Weights of a small transformer language model.
Architecture: LayerNorm before each block, rotary positions, no biases in attention or MLP, untied embeddings, normalized queries and keys, shifted keys, gated attention.
Training: a variant of Muon for these matrices, 249M tokens, 3801 steps.
Each number is 200 + 40 x the weight over its row's rms, rounded and kept within 0 to 999. Layers, rows and columns count from 0. The size before them is the row's rms in percent of the matrix's.

# layer 6 attention query, 128x160, rms 0.15, rows 44-63, columns 80-159
087,187,114,229,211,184,149,214,207,231,261,137,161,214,185,259,224,177,256,158,244,246,185,187,257,196,284,148,226,262,217,225,219,181,192,187,174,181,229,199,251,152,234,117,221,166,268,223,263,155,196,210,226,164,111,218,213,184,241,196,222,146,140,195,246,188,183,215,172,248,183,258,231,189,159,230,180,147,144,176,217
098,202,175,205,159,180,191,180,132,232,191,226,187,236,213,178,212,195,266,191,206,190,172,177,176,149,238,241,253,236,191,193,232,258,198,149,193,168,149,189,152,190,284,233,251,293,209,161,133,194,147,205,166,249,218,276,151,176,162,203,229,190,194,205,166,172,177,109,299,195,289,215,171,165,224,212,279,152,262,208,225
105,199,162,184,187,251,202,183,279,202,214,227,248,192,166,109,117,117,196,209,193,187,214,199,220,207,126,178,232,151,185,196,188,196,243,160,189,181,224,172,217,173,165,173,158,238,170,151,168,232,164,221,231,185,156,156,152,208,250,200,243,281,217,233,212,88,145,211,130,195,183,216,253,188,232,173,203,170,205,262,181
099,187,186,225,177,254,204,218,183,226,202,137,167,153,240,155,226,168,240,228,221,224,235,157,150,224,227,214,190,152,240,235,177,193,69,145,194,210,225,234,191,111,250,263,217,150,163,200,179,107,211,148,244,245,183,176,222,186,147,225,254,237,197,196,213,121,213,204,183,288,175,212,196,236,221,132,195,235,197,85,268
092,143,201,200,169,200,144,199,279,262,214,221,156,216,264,221,232,199,171,150,163,196,287,172,162,192,191,141,200,192,157,272,257,204,207,212,182,167,197,123,225,172,190,213,147,216,132,187,205,237,159,245,235,214,191,167,245,137,204,166,174,253,225,179,257,248,235,213,197,186,146,198,240,179,266,242,176,151,183,201,205
087,200,235,225,231,190,207,192,193,245,191,173,135,203,164,246,230,163,165,219,210,183,174,216,219,216,253,108,175,275,215,260,243,257,244,174,231,203,217,237,265,232,155,176,244,206,156,152,107,160,216,310,134,158,155,177,208,176,254,196,195,239,236,187,273,205,126,178,251,148,193,260,173,240,255,274,191,152,231,177,221
100,171,238,239,159,209,160,295,140,262,230,149,165,137,229,245,280,201,227,145,100,216,166,139,211,173,240,166,230,242,214,168,160,262,241,239,261,217,201,263,137,236,161,190,244,218,255,214,231,267,91,199,236,271,230,227,230,257,197,233,226,213,202,229,162,168,261,161,236,193,224,220,180,149,255,172,191,195,136,219,231
107,217,224,158,163,166,173,223,307,191,272,271,148,224,204,177,158,137,249,200,239,96,275,156,211,199,184,190,233,226,187,225,171,262,215,166,216,221,183,192,216,312,182,180,231,209,257,219,153,243,184,206,157,123,186,196,135,188,245,163,254,207,212,205,185,248,160,209,189,157,246,228,214,260,142,189,198,198,184,237,236
106,188,187,191,212,172,173,150,162,243,252,224,203,213,201,192,233,167,241,67,205,243,142,219,215,278,230,193,191,196,183,221,292,143,158,223,254,235,177,167,203,149,192,184,192,119,241,177,113,166,167,157,174,200,204,206,257,235,179,193,161,142,270,181,220,167,162,135,214,229,72,210,204,196,180,177,151,277,204,197,163
089,159,211,218,223,252,202,152,181,104,188,193,211,237,200,177,172,247,155,262,169,192,235,182,195,216,233,149,234,233,176,119,300,161,212,165,187,196,179,200,222,175,230,223,155,185,229,204,200,170,239,150,208,183,205,182,260,246,270,181,175,178,245,230,219,205,205,164,129,236,211,257,212,163,206,241,223,198,102,235,268
097,218,222,309,277,179,225,185,200,159,208,163,231,269,208,220,167,217,227,225,273,264,186,212,219,178,214,199,182,213,226,199,113,115,190,199,228,238,188,234,185,113,227,298,207,119,115,184,147,189,122,244,113,165,228,210,217,166,250,183,217,199,245,183,164,217,202,129,216,252,257,221,190,261,200,186,196,221,185,169,145
092,214,167,162,167,228,240,179,170,212,128,232,163,157,201,127,193,225,217,236,179,161,274,136,140,216,216,213,200,147,155,197,203,164,188,147,279,246,177,199,189,228,189,156,196,216,229,275,170,201,90,168,200,140,143,209,119,186,173,215,224,156,224,222,236,195,253,188,235,199,122,279,235,232,158,224,234,215,214,178,164
108,209,189,265,206,238,226,166,168,185,137,204,113,145,133,228,227,152,200,192,109,207,223,156,236,245,176,231,274,230,188,193,237,195,284,186,168,180,126,222,204,215,215,119,237,200,196,203,108,226,213,122,251,213,180,260,255,188,240,152,201,170,276,197,203,171,216,167,159,201,220,275,191,188,233,229,181,259,152,202,191
105,182,197,206,188,160,226,225,230,225,156,171,181,174,234,175,244,285,198,238,196,200,193,145,221,243,205,215,261,251,165,193,57,200,187,262,219,197,129,216,243,230,196,180,222,272,175,214,281,196,236,257,201,176,226,229,194,194,120,211,151,134,160,187,165,197,166,195,133,194,217,217,176,232,185,197,186,187,206,248,242
105,210,214,168,290,230,149,154,193,205,75,213,250,144,177,150,141,263,242,218,139,240,125,156,206,182,217,230,229,180,220,228,171,156,234,188,141,186,240,174,242,181,237,230,270,282,161,186,185,141,219,240,229,238,141,208,231,187,269,168,253,196,147,246,206,160,216,206,149,175,232,161,135,214,271,189,253,216,242,138,213
099,258,176,189,240,234,246,151,229,271,203,198,179,131,205,147,223,192,205,177,218,184,190,188,231,149,171,172,147,117,177,259,233,168,191,217,110,276,246,281,178,236,209,132,174,184,198,219,145,218,149,173,209,157,182,251,251,145,237,158,200,223,194,237,211,214,214,164,210,221,233,154,152,188,116,208,210,287,184,193,218
097,207,243,153,233,285,222,122,146,154,241,292,232,217,205,184,186,187,227,197,256,167,177,244,178,210,201,259,199,174,219,168,189,206,109,152,193,194,258,138,193,137,120,166,158,170,272,201,193,211,150,197,229,151,196,139,149,227,187,192,113,231,170,191,240,219,165,214,188,212,210,205,217,176,190,194,184,126,142,230,237
093,219,225,315,147,230,234,250,232,253,176,224,218,199,168,186,240,202,219,144,198,232,179,208,194,174,146,161,116,178,218,216,242,216,133,192,179,202,255,149,320,252,202,227,77,220,212,222,223,220,182,147,225,189,218,290,188,222,251,190,197,163,263,247,148,174,198,135,240,248,191,216,193,117,154,198,226,198,138,233,205
088,231,246,250,178,183,229,195,204,299,106,247,225,156,170,247,160,308,231,226,228,185,246,178,198,233,190,213,253,122,282,207,222,204,262,254,221,218,209,185,196,135,222,200,226,161,284,167,187,236,109,211,182,210,221,229,210,200,186,196,214,251,154,191,262,162,265,245,194,226,230,250,168,180,159,219,237,123,171,168,195
105,261,194,237,197,206,214,203,178,143,254,171,129,201,222,199,247,154,166,206,171,207,135,172,233,159,227,170,180,274,163,165,285,203,180,222,221,223,172,149,241,192,198,158,199,228,262,190,195,248,134,179,207,212,208,186,167,223,207,174,174,174,148,165,247,134,249,176,251,232,184,156,214,278,266,157,185,149,182,154,178
# layer 6 attention key, 128x160, rms 0.151, rows 44-63, columns 80-159
102,265,218,237,129,210,301,260,269,189,199,225,240,197,173,217,167,191,215,236,207,249,176,194,197,189,263,181,131,146,211,234,150,135,216,219,205,227,200,180,221,207,237,193,222,169,133,142,138,209,191,164,283,121,268,190,232,155,188,191,246,225,132,170,206,239,218,231,248,141,170,216,173,216,152,247,200,198,185,168,141
101,199,186,132,260,188,157,164,204,235,205,219,195,200,150,189,147,182,178,233,178,152,162,237,258,265,185,201,243,158,189,273,177,227,242,198,311,214,200,162,251,257,159,231,217,236,236,187,270,251,213,193,270,149,160,118,134,227,156,249,157,207,141,244,235,113,141,162,134,227,291,174,236,188,215,145,234,160,213,204,205
103,161,298,173,194,184,130,177,272,161,225,263,178,239,181,165,152,155,155,101,206,172,193,184,195,199,259,146,168,224,163,191,284,253,282,273,179,211,249,182,203,252,230,281,204,205,234,177,257,242,204,203,109,152,208,215,235,139,205,235,200,223,288,201,219,175,175,191,190,215,139,182,192,228,178,174,189,243,224,200,188
096,248,244,210,201,238,164,224,146,139,256,146,178,183,192,266,218,226,167,177,145,219,182,200,206,145,184,204,239,192,232,163,215,190,197,224,220,204,170,190,187,238,205,168,148,114,250,210,153,255,187,157,175,226,223,117,213,133,218,142,156,187,239,185,147,242,234,231,233,179,191,160,222,218,270,230,180,169,221,208,146
093,162,174,172,214,203,181,155,150,216,188,165,193,171,160,193,193,147,240,212,172,104,226,291,189,229,217,205,247,171,183,181,204,281,169,188,221,197,159,137,154,212,253,183,166,190,168,206,159,167,203,161,216,194,245,238,223,167,186,271,252,128,165,223,155,222,109,175,168,268,122,225,158,200,235,248,194,159,233,177,187
091,190,159,182,211,222,167,188,164,140,214,248,217,150,186,185,159,207,199,115,127,228,218,146,221,269,169,217,198,169,233,241,253,233,131,163,173,274,210,191,202,191,231,215,213,240,148,160,164,192,179,163,205,180,184,325,153,119,212,202,228,126,186,166,228,248,208,177,248,210,271,163,229,172,211,140,245,221,181,206,231
096,186,141,255,268,186,159,181,231,153,204,200,188,200,277,191,288,250,218,242,267,196,193,249,177,211,166,147,232,151,161,214,178,143,251,232,148,174,213,231,200,213,196,194,261,205,173,112,240,200,152,161,160,191,277,229,189,121,207,153,192,127,209,224,151,188,189,209,178,237,199,191,143,161,254,181,184,217,196,231,262
094,199,210,224,162,253,207,164,222,185,205,130,332,227,114,191,154,223,197,190,237,227,245,213,210,187,205,220,232,233,165,221,208,204,206,209,171,186,211,174,170,170,206,139,286,236,191,283,254,206,180,228,205,228,253,166,243,137,151,186,208,204,140,175,134,212,253,267,201,179,254,152,164,177,284,216,223,207,185,156,223
095,189,225,204,212,210,215,225,204,174,211,178,184,214,221,213,188,166,240,153,280,230,150,184,213,163,182,181,285,193,189,200,235,220,173,175,210,274,271,206,231,230,208,178,184,201,271,235,224,188,209,268,190,158,211,205,185,223,143,255,225,181,244,219,239,206,255,143,154,154,303,271,261,153,163,157,180,157,199,163,249
097,213,250,151,165,175,227,200,217,202,134,210,161,154,228,213,244,212,208,195,190,222,201,298,172,231,151,237,228,213,273,211,192,234,104,231,211,197,196,190,237,172,256,139,220,175,296,188,148,198,167,159,188,257,172,254,224,164,208,149,220,221,187,217,217,194,176,144,188,201,188,200,223,133,235,213,160,177,226,200,234
096,173,172,267,247,242,137,183,210,208,201,230,164,247,201,252,206,198,237,206,190,166,181,173,168,142,191,214,228,206,207,235,232,267,156,248,155,174,235,161,239,182,208,215,159,269,246,170,130,200,176,178,225,184,223,140,183,150,166,183,226,282,174,162,251,170,159,234,223,205,248,211,230,156,195,289,190,232,130,218,146
108,249,253,178,198,201,269,143,202,182,269,232,234,225,174,248,177,199,174,163,279,187,221,201,170,96,199,239,241,186,212,209,216,245,198,245,160,156,178,162,110,184,177,155,183,256,256,175,229,189,215,217,193,124,251,214,188,204,234,220,205,242,253,215,171,159,224,195,162,268,275,244,200,243,183,149,190,234,212,255,145
123,135,217,184,171,190,166,179,112,174,228,206,195,209,269,199,177,228,78,218,220,169,295,250,183,175,178,252,141,188,195,177,187,246,203,260,254,214,236,248,195,224,235,171,200,183,232,189,212,158,164,203,225,199,226,204,167,196,222,214,223,186,106,188,261,286,225,248,184,115,151,180,184,169,156,194,203,223,201,195,203
100,188,294,147,163,203,177,230,161,184,185,167,222,183,210,259,240,232,199,195,85,188,143,249,264,172,283,226,166,203,218,229,241,141,254,146,212,214,238,224,196,260,266,248,234,198,243,194,163,118,235,121,217,207,190,202,141,154,170,226,163,221,217,187,234,167,228,180,131,217,183,155,159,243,217,133,197,284,204,240,182
106,187,200,225,174,204,165,152,127,252,250,180,125,240,164,214,243,243,162,251,237,144,264,217,178,209,204,270,211,275,245,214,225,217,228,240,261,177,280,161,203,283,186,189,172,211,227,203,211,253,232,192,255,142,242,134,280,251,119,176,221,185,259,247,190,186,219,169,159,158,193,162,154,187,166,230,191,134,241,217,292
099,219,188,218,163,222,194,231,103,132,242,147,241,228,184,250,206,113,136,223,246,194,144,235,150,229,141,139,228,183,174,224,138,226,244,172,179,186,204,166,150,230,162,244,256,253,220,150,158,171,166,239,243,161,218,139,235,224,193,140,154,163,162,210,214,237,213,273,208,232,247,246,194,150,196,185,143,186,160,189,209
106,123,227,251,151,201,144,228,166,198,221,155,216,163,190,154,188,237,146,183,207,233,162,135,180,184,234,185,235,194,265,210,285,212,210,118,245,266,249,150,129,278,246,157,179,229,175,229,231,192,224,211,148,210,234,156,200,249,267,169,277,222,155,242,212,218,183,235,223,208,186,189,156,273,223,267,194,248,92,176,218
100,213,224,147,187,208,249,305,219,135,263,161,159,157,222,217,259,178,239,282,235,79,254,255,176,230,258,165,182,207,159,227,97,205,195,201,178,196,135,195,241,135,170,203,189,251,191,220,224,193,213,175,162,273,159,233,205,152,211,172,204,204,209,137,214,144,130,202,211,203,214,208,232,188,198,185,219,165,208,140,209
103,179,225,188,130,127,194,100,198,116,236,208,246,213,246,207,210,207,145,268,161,233,243,251,226,238,195,213,258,214,136,113,273,179,146,149,195,176,134,153,253,234,161,232,193,219,163,227,250,195,184,205,169,194,282,154,210,232,191,265,203,182,215,253,263,210,198,202,193,189,251,180,230,214,146,222,186,159,150,218,184
097,174,167,153,258,204,206,204,184,118,167,228,204,185,263,172,221,161,158,177,230,203,222,196,229,239,222,228,189,222,253,245,127,232,172,178,145,306,254,201,118,197,196,243,193,176,159,206,157,175,220,242,204,230,196,252,137,98,216,215,265,219,227,181,194,264,192,205,211,187,236,210,225,200,162,279,215,212,222,176,133
# layer 6 attention value, 128x160, rms 0.154, rows 0, columns 80-159
108,209,238,248,247,246,165,139,224,278,177,217,204,182,217,196,161,206,237,152,157,259,139,133,121,187,163,210,197,161,196,196,206,118,220,223,197,193,218,246,208,192,215,197,216,150,236,216,204,250,157,234,139,236,193,171,193,215,269,166,188,174,216,286,157,245,267,274,258,237,185,206,199,152,231,158,202,162,153,192,280